Part of a small language model's weights: no biases in attention or MLP, tied embeddings.
Each number is 500 + 25 x the weight over its row's rms, rounded and kept within 0 to 999. Layers, rows and columns count from 0. Numbers have three digits each. The size before them is the row's rms in percent of the matrix's.

# down: layer 7 MLP down (transposed), 512x96, rms 0.145, rows 155-223, columns 0-95
# up: layer 7 MLP up, 512x96, rms 0.17, rows 156-224, columns 0-95
down155 091:486484512482498495461490561529476494487500534497524521426529516482498499416477486503484485515483523512532500522504491477523513502520494496496501478486540484501471521532473521508486565482471519510507500490522497489531533462487485524466481496502518452527460545492471475529510484479473517484
up156 102:509503461506522461538504484498511532452484525503548557514504543498482530507523500504496498508513493513531499532517520488489491446466451503473438487493500516529500531504508532500438487525505492508502515527558510476451501505505468520484470503452500527492463519509516493512515526492491490460
down156 093:492539498503508489476513503523498514516468526486490513502508486472508534481507527512486499488492509477507520490492514529529492502489501499465516494516501514495493496491519480521486532523522480488492515661478500507481518479524481513519505497488491574488453502475496493478512493470520521484
up157 100:472508467518502483498500465476471472522489511504491506477518494504510488485504489510480524508501445500548520533513503460510531490546494471505473501523551504525550491495500472480457476502482484441483521495538478508508482513481465498471458539483523559495494487509453447501509470526547520496
down157 100:532457479485487507476439472475523491537517486485444474497519521493561482478477495478503483519522477492451484505503480519493540498526514435528507453507491518501504476493524458470528535478502534484508502520475482520519547520504490445521513469484483491483527520493505493505479522497482534489
up158 111:477497519515502461497495458527465497449503467541523481522522547541495491516511518443500516490490530498530497502556514487517518455437530532471466537493487491489486544526454430541490459494507518484490468506505485496503486477516506509532489514478502514506511474499505517499500484511519494502
down158 123:511462529553509493471477495496506444528510503499464484514473556514504498480572504455492476502481531473513499487538540529461535479476510495500517521499498476508471543495483533483496500525479504479482501529518520515484495542527483481484471496487491480466524480511520509435485535514536483484
up159 094:503485501537514495527492503459494487478534540512531508451517535558459501482507508524509523524502496497472491532504461485450491477509511466480486483490534531517490499478514509495519482499516495498499541458509507445494448472508490467476506525476504511486533533487500428519443475513489527487
down159 089:483514479500487515460513482494543527519491487489520484473491527516528518529494457459501523509524475485510518492501373482485499549465484539494518470514483498509528492510501530488511482505506507504509525514483500549502526501532500488481487473534486461472562482484513506502523498478502483489
up160 093:515503509489531492518489486457523499468467469473492500495494482529482504486497510494481555534501505540492516509476494482540487475512509488593531500532503497472491532519489453457511484481487498502500522470449480504476464507543509483496499490538501494484502403507517505512483508481478505501
down160 090:502501526487486507514513530496480506542523498527500549500514533462508498493507519548496467437517481467490479504501498512469518493479469496435471490482473490503544493520450499478522498507472516498457499552506523496490555521446464519529515520454495516546472526497503492510513507497527520519
up161 093:475494470543489474533468505504460506499494528483472489540485512503484490466511542500521520479512463476484478513481513523473518489467466475495475534465477522512491503467567513510511486510494481499464482454550488447444471471497483490515462522497514530498461532490490523505474504487487455480
down161 087:545517499523538497444487480505493493488522522537494467509499459519513486504496523519485466498516531536466503488477483498469506509481508498507505522511468440507519463503505486459532503475523507479557519496483510522565535537539451491499502504480498520497525521492455511458501450481486532525
up162 112:507470521503517510508454469484485472447495532526496464490518542560482483492518518489511497510557506507509502515480522501459506492493475520484497482529505494486553491488520500513476475540557543502447502459529510459525476525496460514503478500488487503462485517542498502514466491551519480504
down162 117:465512488500524495520477474456513547451503526488485500515527476565538478505505480483500511520514514483487457485527511470492489528469479527508519473473505508422483492477482489465500552464479509497494468497519490518473523508506485491525495504537529493497519478492520458484472528467468491555
up163 099:518484497538511474479498497498514507506471490501505484501492512472484522543502523523499547502546515491554532519516509512566523518513414496507486491543529510529508486480485506506452456517505531546494488476518488517530467496516445542509533485497497528520494458504507534491496473487478489506
down163 103:473466521465509489427474509472538535493512520533503524482497481491497548484498528532472512481499502472500521479480504477541501477532574447514529500524536474474463479520495503477495514497529515473533509471492517540487510508527514469496491530484512498477485505493505508482502490490550554523
up164 099:472461490504500450508488473511502508496509539479514531468518504476476501480513475500467511518518503478517536504529519438485525448477512446517464534495493510553465510505486538450444506471463531493458499494508500463466496519508469491520512490490501495553492500499489511488468545492484499508
down164 086:506553506488488537467501555500519430506481467517487491543486488483525479511475542527547486499468519500490479534499475503514480531510477548501476508496538470476536478502480492514506498484481481513525516505504505522503506524467499515478484473509533550462526447460510514484455465491493509521
up165 103:469472466490489508505453466486506517517437499531506497543521519483510525443502487466475529477498468480551473461480508533481504515505537475477457531524493495540551518544504512502516475494524526462510508500486504513494482492479502504502508494505505529488525473502502475508485542565465482491
down165 102:460446505494491506525551511488499528507514498481494469483540461491498546517528483564494489483492485533497524508520535468479500501525492515524520502536462509494449472524507509512477470485462526553530486487489497480480522478491538497508511470548501487496488556504515489476503512530489505441
up166 102:496492473497506551491464467500523507472509495526478522504485486492475502538490518494452478508500488538503488489474513461536510486471493508485500524477499498487551536492471529499498487527490498548510447465549470486561481481525533542485481522484542500553530491525518496503449505519507462498
down166 100:507493459492527482518496494480501506485533507478540460513512502496493457494504502476530477518490504511485479521499471543455536525518533542536516500489467487465470515521487451496504501491561439497484480543473532482524513450514502496523530471509486525500521523543480484513537540479499529478
up167 108:462504540506500491529495504450524484473498449480516541498505494527495517549470534544494526500523511531516493488469523496535525484522491467521474490484507509539518537540501520507498473480484507481515474528497490505506503493553465464447519466460465473504494479547453491494483523488533483484
down167 102:456524492486498552483496499505510485474476493445487470503531500519502458464482517517509538495492512462496492544519501574471513493542507517488521538508490517509521501498530505505490479535452510511541512460463500503500524509435563513517489500490464491527517525500532509493495531499514529516
up168 108:522506459529495488532474465470469535494468489546511456536492508518515469533478492487482521507506520527523518508511495469490486505514474536465471490514537501511508539509487463475428484539498503455495501517520491460497494526489499470509480505513528483441518465488449471493494487509459527509
down168 106:530504461474471499486512495490499451517524478472499531528503450519435479479519507470483517517467494498457453493490513496499526488508485486522524515491521479511456473516484494453497505507474484492503482522512460506464496476453501475493534472454502542526527492464513514437479512490545512490
up169 100:504522525532480538494469507462520500454450522524465515508546482503493494540519500508448500502503487555530498499504513479553520501511527528488500479489532487488514467477499495485536463546525504500539507486553467492528497522504443501481476524454491500495525494516511476508491527542480500470
down169 100:537486486516468533491522497519519520459548494445565501453514496490473507491517480505529461538519485458499500521524525520471532503503469468504472512525488522506445461510527463465488487490506529506494481478484547499486507512462464463508489478480515470502545503510507524524505509504494541492
up170 097:484516496481464494516453494437514494466498497503541490522514513503503507506482495511468526498474476523523509474495517502486519492482480475510493539429481526530525509494498547473500480535537506450541490516468515469493481509510480535494499521492545532538524492475499520480497446519553487544
down170 106:521478485430510487496511479527514478502480499487452498507480529431514497497504509484498453506497507486488479519481586470491495526481529461521485477534499510513506506470523515495493547500503468521480496546502529514544508483519480517483512503513453494492502492481466465488492520470504565499
up171 107:489481512501489466498498481490485493480493513456500508481482492493499549452533481514493518512515467510521520506493542521468492484459513468495453520507492568533527483505512518494452496479488550458452501504519527464472503504524411491466487513481461491509498490521530499521465518492508503510
down171 104:551543481477505491517520500526521517521482500527508478514545521469520489496478534484516477493478535533488469526509448529507527510471515527493503509481512467496474520488496433533549493528526446493535561479505475505494474536486503521513537475525493548477500486487483502500532483508489525488
up172 106:546507498523496485510547456467517449455482488496524457519491489516542512451554522516455477510482496520517478548466519520509486501538502502511492520521488480556514488533475522512498508543524530499529485456531478520476474512506478482494482539507543502516500538478495481509501515510500486485
down172 104:504531436494523511488478506489502510500506447489440532520480506504479492532497510489491508459468496487505477496540483463471458457454478539514494511483500502494513478468468459505517516487518506512472512495516514515481513496498557520514493445506524520487441509529501538558538495516500484508
up173 096:480526490499446484529506464533474476510476520520508476469495547501482529498491485534525514496500525506519509510479496496496474444508514470528534461562449529496512549476554468489503481474493509459502513524520497504470481506530494526479476496494511510509475484506514508514479552465540546493
down173 089:508482495495498519482504480470521548515458513517508502430508467468493473547504496510540524474508514497447479502503404491478506469495480515490479514477511502518483526524487464468481517462492545516507506509514470472524522511497506498533517503535482504546514489504517476507519495564495500497
up174 099:478552528523469503522518456448449500497481482521517488491507495495474512466474512527474508502523465490476457523494513527484520492483469460493525517502484500514453511491522471481515477503532514546476496522488517462465497468526475542472470487467496508514526445492484478514445525485468515489
down174 100:500524492501505489537515514497529484499468495506503520514525502508480497518497505529473504495499508528523512473509595505496497494450481524471517507527510546521467536479530503489485459493499470502489476594469499531507542513474531483534478531468520550498501476500495484503465524484506497476
up175 103:451502508492506526523467511505508548541472488502495484460482499548497478480507524551516489494505496557474444538505530509492509470501506489567513529483489532520477530475528486513520491491542536545453483477466474504482492517496466495493497483469495505538492507466508505529465510508495530491
down175 095:560506521509500520505494526494508480495534526521507481482518529451496496548462476469499479516498523506524482480518532491468481494536487521508501505509494475523456530540478501530455500458496481471484493538536509506471528445500513455497526499499490468439544487494485519482520512485536457480
up176 100:510496476530529515554498425470474479507477492474518478531482530516515520487507529433489535482518471522489495502521503527487522441498482495524493490431506490531503475500495502499501495492459509509528510508490480516464480472549543506476470502500516508538504500462511504477478529524510524468
down176 100:538486534500488533464515540518515499505443534529522550498510490507502478521502502489498470464484520488488532473524469471505502486513537507526547531481434517523509495521511486473519495516522486523470506505514538485514493504504465495516506495499498564485464485553475509501462477461509489557
up177 103:472474523511547467533499455510488512468460465514555509526500474499509511478519488518500543481505490502474474546533509489498536448505515491513439534491480504485515511501492525519446482499505469515486514490512491498491470515487428503519480492512550504502510521471489506459482503546505513537
down177 098:518507509495474518547475495488443506515457507500494473496491491518457523469478506491461502461498518529492491529480520540526502443503498512508511522525502518507520496510538491520515451503526534497469525539469490490492526493512490506531524460503474579511482538521503546497492532541537501471
up178 102:529535508522487490532459481490513492517496498510482515500544469570491473518514544478498496497522494519504503528474516514477490476513489537494468554522522510461482535500474491482501466516519510491513483490518449483503502518495493477532470488477566479526546464511503512526430509506514479543
down178 106:477453454541500520522496506486498538515514512476481482506488490455557494500532543513445468505482496501534500482522527510496451533475507502490496472500529506512495506498469495494471502501529504469456509507529536484511512539556520501515440491464489482510493541495538484502510537481507496451
up179 109:499432491497483532513456501486512484494495470516554490502527511478498534492488540485452528479511529507508519523475505442530537472528470472502489513504488503495475493515502499498521447473486501458470502475572496521513492457474463527487495541474531511489507500492450470512482488500513495512
down179 118:493486496531464459452494473530485524516500483517466463468519475498500549463538504510543541483502495490493492506454493507482464503531442520503520519511467454520469483486515496451503491504466511495487516478478509465513508494498508527453525453504512493466531520494488502535524469520537491542
up180 104:509467507482493439502451472469481476501495511536504488515454466499523512563457484485448504485507502505500461506554535447484495539446515479506507528482502534481487513475502475534515479508544513471495489493502473510509491504505459493514501511505544499519515480511511509542494538490480532493
down180 108:497447469456486522499438528495526480455471513509511504474463494488546514509460480461498493504496506435507478484502542526475476535523505488485435527486453510521516480489476531499508495481551510492478503502488531494502519489472501468544504514509515510491536508507517475467500542495508493510
up181 103:472463504500509519540468539496495487502481493480522528490511478478484509510514533497513479492510489505511477517485481488521498551536519496511499506498540534484481510499482440494463454523545478498504474506504514470555475470494492545491458519516508475479547487508511496576499541518486520559
down181 104:498509498560477527514496472513508492519552500495502486527469478526523502514549515508528527458507478537471494453484504485454512493488480553453534493487492492492524501547486480466498515439463538511491540492524483533460472504499533464499508501521501493475490516462497479458511495490511492476
up182 097:516509520523520536545533530469483459460476449484488505521489523508478488511524487496481490458494528516545484521434513497495459449528527493503458508512516524487511473516550541503524488536483500475521496507501467501500493506545473503529484522509486515476546512532512506486502537536491532506
down182 097:545467482463486480508534455507467457532501481508503500503487551478508476497510516502480543509477485461502530512488532455502515512516498544544478488507518490496468469511500492546543500498517464479477493482485504506504535458518489516488482501483519467545474440454491519518511489448488481492
up183 101:503480455502486505535524464530520467453499471468497517463516539536477526520465502485475540491523485533508494513502498486509459502504513490505525498495482514490528494473476519495479440494488498481502523477470479491515489520512487515511504551459495514476548503428521520480474535495478499571
down183 103:478536516475481480524486500484425499549517482525521480513501475471504473494514503467482492523510497493518495476508480524481474450510522492528516535490522509508499497502546470539511577528491529547520488522519523505503491512475503516485549502508515505488428476522475506484475513489512550492
up184 093:499550502529486528524519501433450456483498492473498466520471533477463481510504540491485495495521504513513486516546499534461547486460524483507515486449515477492502487488489456525515486505559475508508499494524493460511466492523493544490507516471515502515508519548497485540507502505477529520
down184 081:492545484489482485498524503484504521491470489537521484498529510518509456476522475535497475498515508486535510495502408469497509539514502503499537483584486532506503534515472523491486547473530509473504489497505527508541499477490551481478435489517502505511499487489469503487503532508479481494
up185 104:485492487555489514545518497492488504465491514483523510501505486510479513500493512549521470491511517495545482529524493504524524460495512454573512445480504551523485492521499479513503455469529508516492483480509466499472475526483482530533501567491503493516497506464494436535503524504519491510
down185 104:530514500450483489522532504500495479531511507527533484465509478476505464536559503475513532483502489479466505470525511497523507496478485508463494507497516482453514490497521490506522498525512511516497514453520482502520484509504536521477541416571467499481544483465542480533519501505518492493
up186 100:469476529489478496496482478461491471521497539508533508514514554520495531530465505462489508452492478528529495524498535501495522480501514528539463496476465521548505520488547520505504488483474556489523518535532489516484466528475535497510498488489476432522516469498523478496469518487520518472
down186 112:475470470468549490542489502517529545485522516500500476483507508513515475497482511533529530505491507544512490510517545489511496466477492512544462485468521503510542503499497487506491497469481480443456473500518530515464495544522488483469457520462503480498502493500460457476542497476542468467
up187 098:493495504505497497506519493476534475509471539483510506476456537515515549480510489513469530468529475514516484477471512500524524477467507518524461494514438531517478561515538525503503509515462512477477507500506509515565447496524475509497479538506496495497488473519500553548512499486518519543
down187 094:492512496459473515491485470506500494541493542478523520497555541522480539489526515497542500485483515467460523529498503486492476491528472493475476521499556505522461526505522486470513493436503486486514533492534510507501503533485522490460502482515536491505463436504511459500505517502557471496
up188 104:507496496451491534497450463496515499452474489514517527496528498551518543518483480491509490477530501530493460518526532495453497471506489494485423521459477548500529494481492528478490500492467496499499502527490478501484497469492475485518510485503521530494490510500561499490479532491462552459
down188 107:481501501542492487513493497557518507488517500526476489529508513486485490468520531504460525509513501468521500544478530534547504526492474518507504501565507480513481518536505520533540511549557470495511488549516515517530488478462530467497446527505529532511482501480454521500529502487518507506
up189 098:505508460535513532532514480498522524498501484509577490505485519519486509462488521478464467472474493505518513506530494479509499498496495524535519482462502499487466493528501503491502492495548540458518493458512473475498477489564503529433494507513523470512464495499515478506534471515452555487
down189 093:452497516498502511478493499517482442458514522526492488489529489483497485516540467534549495494476517526517501483460481530499534492510512467476538477513501463552510501514496513480489496499479476554518487493535499514494503485466499466549499491455511528513510550522497539469464505446521460495
up190 094:488510502490499537553482508457503503523496501533513546452535509459436493478505509432482526473483512526492543498487516520519480481515443487496468496503500513499471500472519439516514492513540519541493468500504478488509465472502478508494503532484477521513487523522538468480503485517520476472
down190 091:510531493538547478485528486513534518527531441511494480536483495550511486503496518525496481500526489464512492497496504519517508529526523485464557537451475474471490520487504477506526542482440518488504492493509470489483540495515504518546523508497547509536511463477469496478516464483491536497
up191 103:470500540559462467492502465462504533538491521534497482520497490511523521491468490479472547490513501515508521529483516514471492488517467453528519495541485475538479518507470512496500516549498488542464502479486519522509508478495478511498495466504521501528493544469518481522466540525455536543
down191 098:514483472477543482478528546509461461477525459477530491480459502510509508514490494504518481498515518470529445472548473500527493476518492539520444550484511539466512504493477489545515519507517500451516493531528506518463474511495499462494480490475465500467493464532491519525495496497533492504
up192 094:450528503511536466515488475494468516515485504497532492469477469472528496522502480454496496480518502488488497503482508468478478445541507544519462492477513513519490560508469461482515486532538529537502476491516446506508492484453540487501547510495506480496482516501468485497474533542523537506
down192 094:564461461484492525522492506522502480501531518463530504482506530579507502518507495505505489461508507494496459480480483510528537556497510517516459524543472528508465515532487510538489480443496463482492473500484518482493488511533511469506525514519488490528527524468524475490506463472497500524
up193 098:485521501540571452475513506499509516475460462534532519514495558536525501502518476474512515493522522519503472503489490511530543490465553461509505495483482504534459499520461482543497495507522543482498526505515509500530508469514526494499473524492523497544510520501514469518492526476510479448
down193 093:505515515489477503505523508476516487537476516456513492458529515481502503496490530532484483474501497478490553491468455534506531488519506522538521503493501477517473469516528486468506546467505517537536465476544447458488494532502524494491531474509504503527461473490550508489541466520533521534
up194 100:545518463538492524580500505505464426474486493516506511507506509502489511509492485563477534513506541521518499496461479502524521499517495467508543510481481519527511492509522469527478509488531495507510522511503519491545466493499479561531522488503529542488458487491508513516519540503518528511
down194 083:462524516504497433441483503476511518496509517530521492464442497502489483483470494483508519500536507524478508535540381494512489489503508508488492491488497512487505533473473467517486545504496514487509489490504476470488511477541518498474476537509508472509517522520493483512480517470474490516
up195 097:475485502520497521499541487504549482484509455500514487509471479486559553493530506496490439488495493551508542532502559484479450506494535514495486526499470491509500491497485530469440488524523495525467481499496504525508492495523522519496478561506498484473524490475490516546514510544503504505
down195 097:466464507472527488489542500498483482574509505510501511471493481500457520488496466471521532491474498445514506531509500453489530503533474445514479465522515556475498520516521504511474471477519513492477510514511495502492518462533508522471545477478530510485486481521521515498523536493528511442
up196 103:487490459525529471485522498507441505453493474534513511466555502517502515489507486530447564496509449492505526501515510481478489473500543475491522538459493526519471507504512518448463494522474504479502537517538468511480468516543475495497497482515468496509510520510470500466511496512485468492
down196 109:488476536525506476524462484497532499492483506493440464507485514495433466530502448527513511535513521515504494515499495521500512512465495493520494481508516539522516478523503543503503545456501529532477499557491485499529544478494510461528460509468537531475519507505504497514479514439514514507
up197 081:502499476496497522482471494470453504509510489463478460495469497510510521467462500483466531488511495508531453501476462477476493476543472469491487515495489516520485486484542481510488481509524484498428514497510529447492461470519523525435506533484488507526480490469495473486490489470471560514
down197 068:499491522487473487471488501507528475519522523519526498536496482482508476499510482497516481495480488507440508462503372512507532497466503515514494495485489492476482490526473494484486504483504498526503472492472472521551524515475504508522488469515500497457554512502495528522508531534505443503
up198 108:501526490483497464529465486464472496492502519545509495545517475538495509526494504530490488461524499520507498503494546515503512474471525451535550521450480488523526522497548506442519481511521498516499476491501488482496498499531460460521508506453501471529511528537561522471491505498464511515
down198 114:513510508556515478470479540532492530494496516484522487478509504461503540486519460477506523506549506476502513469510497541501503507483549473521470504520433505501473517524485535527543517473495513468503480493509557517512455495521495532507518521499489480559488473528484467493514492522536537498
up199 107:488496478503518478494495530528541504495471507502485488488474561492460504530493547500508537511487524473532522499480521496514508485477504480532513526511493473517500533530497525501509460565515479509578523544535474508489485482511494503460466507478486510493502448495544487508480490565488500517
down199 114:506424494462511551464510473535492498502492557495526500493532457502550535473502503456473534486493486493470463512455521464513499552522533512479496438478493492505516490483527495476525528513512522516491489496483501498484538509495482524508533483531481496469489504517482473508486501521496537512
up200 088:473497464480503505555490477498500495459472525505522496482529470499478538527499530502523487527493511467475529537543486502494560481541514472469507501494512529523515505494541504543508506502524507484475483496499534515525473469491491520487460505487537492476507499436503483484468542481519571475
down200 075:522490518508492486543513524500483496487476469460517493501491527523493500468511465504504522460518510496460478473490392477470479530463474526526531530495481462499512546480476468511509463490485542497481486487492469497507500523539517465474503498527515502532483488544494495514488500520511479545
up201 102:488489489485502502547529495546486480508475499531520507493490483501464517498474510497529496462452512479490434537464490517494530421501503450483516503493515505501486513487531480464477491525484503537495534504508476499490494504513495485545479520500517507498451474475511464504485525547492564541
down201 095:514544495513509462489512485476506528521520498535510513451503503533477472550477506476481510476528523505514512452505421483505506520503480516528458520530481518460522499510480469507462480479506455466523491511491503505487534505524519497484503477559492479517538483513502546525514499514480475447
up202 112:483451509536494482550517519446473497510478489478473479475514534531493530472470502506484508481526554539480503527518522531509498508492482504510503532461485500548489492467496474482492493510498505496458487504448455494522458521522452517464482507499511490467478437499513507524498538462483491509
down202 123:508526465470480506517485506539456498521511527526473471505491467520504514536502526487534494464484463498521483498478555487458505496523515474515527523536514514507502507496527529498472440512515521459499492420507549504485511457474517518478517524503468495507543506471508499456501474502510492535
up203 105:501455554541466489534527476552543497504468498523501492506518502500509501482512507499493516456522505516520525528531504506533471481528500483517520460492476517496476497541480456508480449530447482497509500477515524477505490533522475508519524551493539454500493465475488520528472487541491524513
down203 115:469501512506556500461483507516489507488553509487509525496431460509508473535481462510474459475523459518467462506498507508480522498536493556528510514495526485504507499537499501497496481549510499514509489485495467454507511547469481486516477550507526523521496521478503543516525528497481540509
up204 098:466505490526533494474498486526492499481507499503519524511444445503490482490535530513522518475473504501471523508519536509501513469459458494505525460507507515498540494418516528484481511513498555500514520489508479498485470509464470519485483511477534526536510498512521477534499531515427529496
down204 096:525473483471539513528463462511464524487471517472494512490488469520452536485483487529523528503438531541445459490514504479484511493509507512489476486508537477479494496512501508526552481511484479482512527474464480491479512541519509494479537488501480497486489512501469481547495544540495518551
up205 109:478541493514509461497505486499487503515505521510505485463536508509537543498553494458503549528536491504543499506522510472483494492509525477482479541482426544540503528479501557480526508531491504493493519525535483499519494501501487507509477537479489481484500507524504485567479548516531511505
down205 099:507488501463478507531476437499497497491502517515502523476482545557499520503465505513508478469503510497458529472514419491470487541502519546478494485489491486512490504491474481472475505507505503506496520462527493497534566478504510491483510483494509464508487520537543514478470513559471465500
up206 092:455539507510513512531511484459497455474503514501519510491512503540497504538470526499519516488494504560537473502508502498502460499531510494453511510491544544504552530474505533525502493529490477535514474458492499513503455441509488488500529551513497541523512511492482465484529460502470485497
down206 090:519525471493494509482498496514512507478507513503457470545528525483504492449480497510495492552478468458469505520479495494509545488503474486531491517482529479487471493503511452461517559484475467499516518532553483490473545522503548500513467486469509481479527506527530536461503473484481465526
up207 100:484525518467474483518452536469441491497466514544485523487515491560498523531498502493487444477504517512480473496507555481501504482476507525493493553518508498541534540512475501499507478530482542511459466486475503510522495521479479473500493505531438473533482499472525479493488493490508513513
down207 113:500532531532482487495520517543545500517457498500517489452493482531489451463527515444498487514492468495504499575458465499455539486499510506496508503525503510501457517481505546550441511520512488501501496472491474513488485478484511511491532515537488486541509483533514479508470497498497527487
up208 095:493504516536510505492508449502483510507461477498502511519476521522536498461488462506497516474492500519577459535533493521503514476520513490496549521483477520504535518512477493531483523496561521538495484495542484451493513496517471504442473504506536502510492494482449495488481484464530544514
down208 098:488506477459493483521517504522511521484522485528516445475500501524499481525523543472482477508501521513484480478487432501496505485507520510477508486526491475528463490522484538399491509505509520475487567505510515527495504521517525488486523506477469508524513463503531523528496527529485453523
up209 099:531501490475535518501525465471463492482448499504495464481481535507496532532465474486458499478462516492537518538532512459522466499481480468513517522494512483519561494497487540487459500490501505486524471490517482493497475497468526497517484514474456536506480509466524512503444475543494472463
down209 100:488504531503492493490500497495477509519505545492542464545529491482510532479546530524494479471482502517484517504481531526496506487478507478510503484501527550479489547505443452490479458484493506492496522523501576477475449505478518529512489495491500556457488498512528496482511466452482478487
up210 100:484479512455558476506473528461499472513496476520507495544528494524475478492503555499502503487502495540508487536550502515506537490477486527523474512464525487521543533540443477500435485517524498532476539493477511522496488471493489522505510532509492508471501493484536473491503525497526530533
down210 097:476558495492479502484554477498498491485508529505490467506465484513509468506452477536489477484471491498453469490457520468517482479528516537530550492511449492469495521496505495491484511503480443506480510504521445483514520520486501468496503440477512493532492557472513500495525472506471487492
up211 102:471504494507490510513493435527482488507483505520486541485526481493520507545535451451480548473504485507524458500573512458518507476476553492508503509490480528519505525485503526466479523521520493504521495481515532488497523487514496480512471536503505498550505430511496498490489526502508543520
down211 095:467501460522518474502479471513487488524499475501476528456476537492450532517474507521527506496491530514444523538522453529515543555485451494538475516524524501490507504501461534502510478500524475474472534495510458468525510507461500486531513493529483521488468508505497478533522527470512477503
up212 098:498501528511470520526529520471495525491499482536531476482504522481470526461520534521541528503524519509502517509492506493485510488516454487517513515495526507497484506490498500504529488497570533506519515506524449545487455432549503524471498507457493519501482504547528489538482541546501490468
down212 092:518492479465466507501499496517506515520514487487507509440512512472486521487519545481487527500515522472508512504539447486474555502512480521444529490508501492508531502495524497491490514516493505526505483451475490482490566540454462513552493483525519476527516439473530519468515505494504460498
up213 085:530497473466517514507474457513477430548507504519514483495506497498481487540490484525489505433497523534480462528461478514521458499518478533496473516490496545506552477489512529498512488506516495540526510506488516498497488481561506488500493529478508494483520502516520439522473501480456529525
down213 075:499493513538467484552540525543516521469483484487498533516527521515476503489513508484486493516495475492510517482515425474499569481437521490495524502501505509451470514508498495488477494479456539446548483472516536512517506502515482507515529518504478493485533483481495515515521514509518467460
up214 096:485512462494455499555471465509504454509486452527528525528506489555478488516503526496487463484512538460470474536501500501495515504500450487476478471488473486547477466450517518488543487527485506466490488469480471470471497502486472482523489472495522499522488540498483493484455512514479516495
down214 092:521502460470551492451504512519499517517504481481484495488480492493524504502550520488476498533476488466541478489510503517495435521487488491505486509550597489519520465506498513506489471510519507509538512555496476503479486486524508516476535489518501508471514489492493450467510496492494445528
up215 099:485512480472491487493466466460513478504493537471523508496518430541465506474516523494516508516502478519518436492549514514449484461498498491528508500507489514512513510501477521433488472506515525483493486506494471491449503448495486464501490525505477534532501496482494532468479498540458527488
down215 096:494472534523508512531528530512491496511429532508519464549489543487517530545508515473532499538459538528533527508481456472501542502520493494497529496509499498486491484493531532512523494503505489494492505530480541481513467509481512500567505517503492514487530536490532533531473480526457507517
up216 096:480494504524474509525463446464472421481489498524526543502530536483511478520479508485482497491503482516489511539502486492563474511516432480510550460475495491515497514485505527501494501513510499509530473459548486470512490496526497495474512526452484504499523494502462481491466484469476516508
down216 088:537532505542526500483544547504523475548499473535480471523488461521498535455515507523456482506480532504531534458515452506478540502502531487502505535503488460450492516482482479544490541511451484461503513506510462512474500470504491495500484510514533509481475478517486504496506508485484498527
up217 101:484527524519513455518508515488494461467453529528490520527500519510520501525493494477484493476499506543516520478490521477494510557471501484521459519482537490523495514533517536491491468487520527494478525480547473493503456568495480515421480522535477531525518503504531468478511517492503487504
down217 106:503502543569498496531528488491521530497559498492485512502525542497475462515473496492489468434494480508471521486500545473481445522494482549491489511497479543499511512471492507500471523511474489495463463523479514457519492489520539522522516484504506482471486473518478478472495504478491523449
up218 105:479504508510541487511502500501504487517496501513545520475514507541450550520517514461502510511528518518514500496561486452499477466498528452481487522469496514538483502495494504489538484493522512563515546495525477464466468509527483488503486533473481504520514472513491445503481534524502545460
down218 090:537468495503489526453473474478559499511523485517509500478493531513492518520495488468521491492506504511473495482486419486515530509486502494479522478474499512511555471517479506461495471491496511498460526494481528508521555518516525479505512477533508437474560510468520522495460484534517477488
up219 097:504478491567518464511531477544499476509490488490576514477513497504481492482499495500476521526524511511490527510523517531505484483498495489473476495516467523523535501502468494490480460499514553518434515525493466472502502509485448525522493504526496458509526510459515516525455545505497540527
down219 096:493495488546495502463487520507461515482532486505450540512498522485517493506518510472492499512443512459483522515492509468461508497501522492524492478479511509466501455503476458497504539491510506445444506527456522554494506484520498532495473484481527439510470481519487521485527529504489457465
up220 100:497491465484509464510515528546503444493484529528468479530522535494477532492486473507440472469512500519523496484518516468515486521475459517533482473530524493489535528467480512476482477530464532534466529505512493443485488511503487536500519483479494549502510496479464494505499520507474514552
down220 102:495461541495498467498524529478484514467498466497492529529493523504521485489510518485548512562512500517498539492521543472483459489496558487506491485457493486502466458528510489471476533465530518484464516490506499507485506518438518480530525512507493526485464486445484472510452531492511485510
up221 099:520475498533572531539510471490534511495458454515514496536540485520486496521488509510499482490478470488491513501459505521498475469485527481509524494496516511495517462515526507483479457525518509487470508502472490480510508463555465500549523532469469517497549510549505478506453492505484480460
down221 102:497515488486482492485471502531474496531524531536503504550508489518489475500477492466506502488482505511526464503496555460506473544551491472506485506484534486500489525537465512488509485490510490457529471510527520525482523526491512525474491550503507450518460543444510497513536445522497522537
up222 105:458513493537550447509517487512487465517469497480491518502470481541522538470458519476511497484475510495495525562425515466516510504488471494545504492474491512530500485497503516514499491526527494472492485491493463491466482476480503501494517533486532488564493466468488468490509545476498494517
down222 110:524462510469519485482521495471520501453528530488515514477475544504479495541507484482525510509534475503551452509535570521511497510477493476458487487509527510525482500503468484493544472459477497485489512478523515497509509528498486509506475497494519558462505535474486548522554523508515523497
up223 105:516518500494526458526499528485534479436524434477492531487508509476499494507538520520478519492493517531535503506541535521480505524491485565506492489470493506537526512506536562494510500536501500485512491536503470534487474484502501475504465529459500537506498478490465528524479522514498540532
down223 098:457498485478517502486536469536479456561464497494490468472510546551524510510517513514508478494511474457478568441492488464526494508534521474516511495477489492498481520450495476525482492496452481504496489509489510456498528490518511523524479501515538460488489495497475511481472511475515474521
up224 101:535495520517535504529504483500542482477517474506525523544524532489512513494551488468466493493451508490494506508484526515472475524469450504470483465509529539520526516460495473517467488508509515444478512520493509461471467496497475503527513482431447509460508514528484488499489525519522494500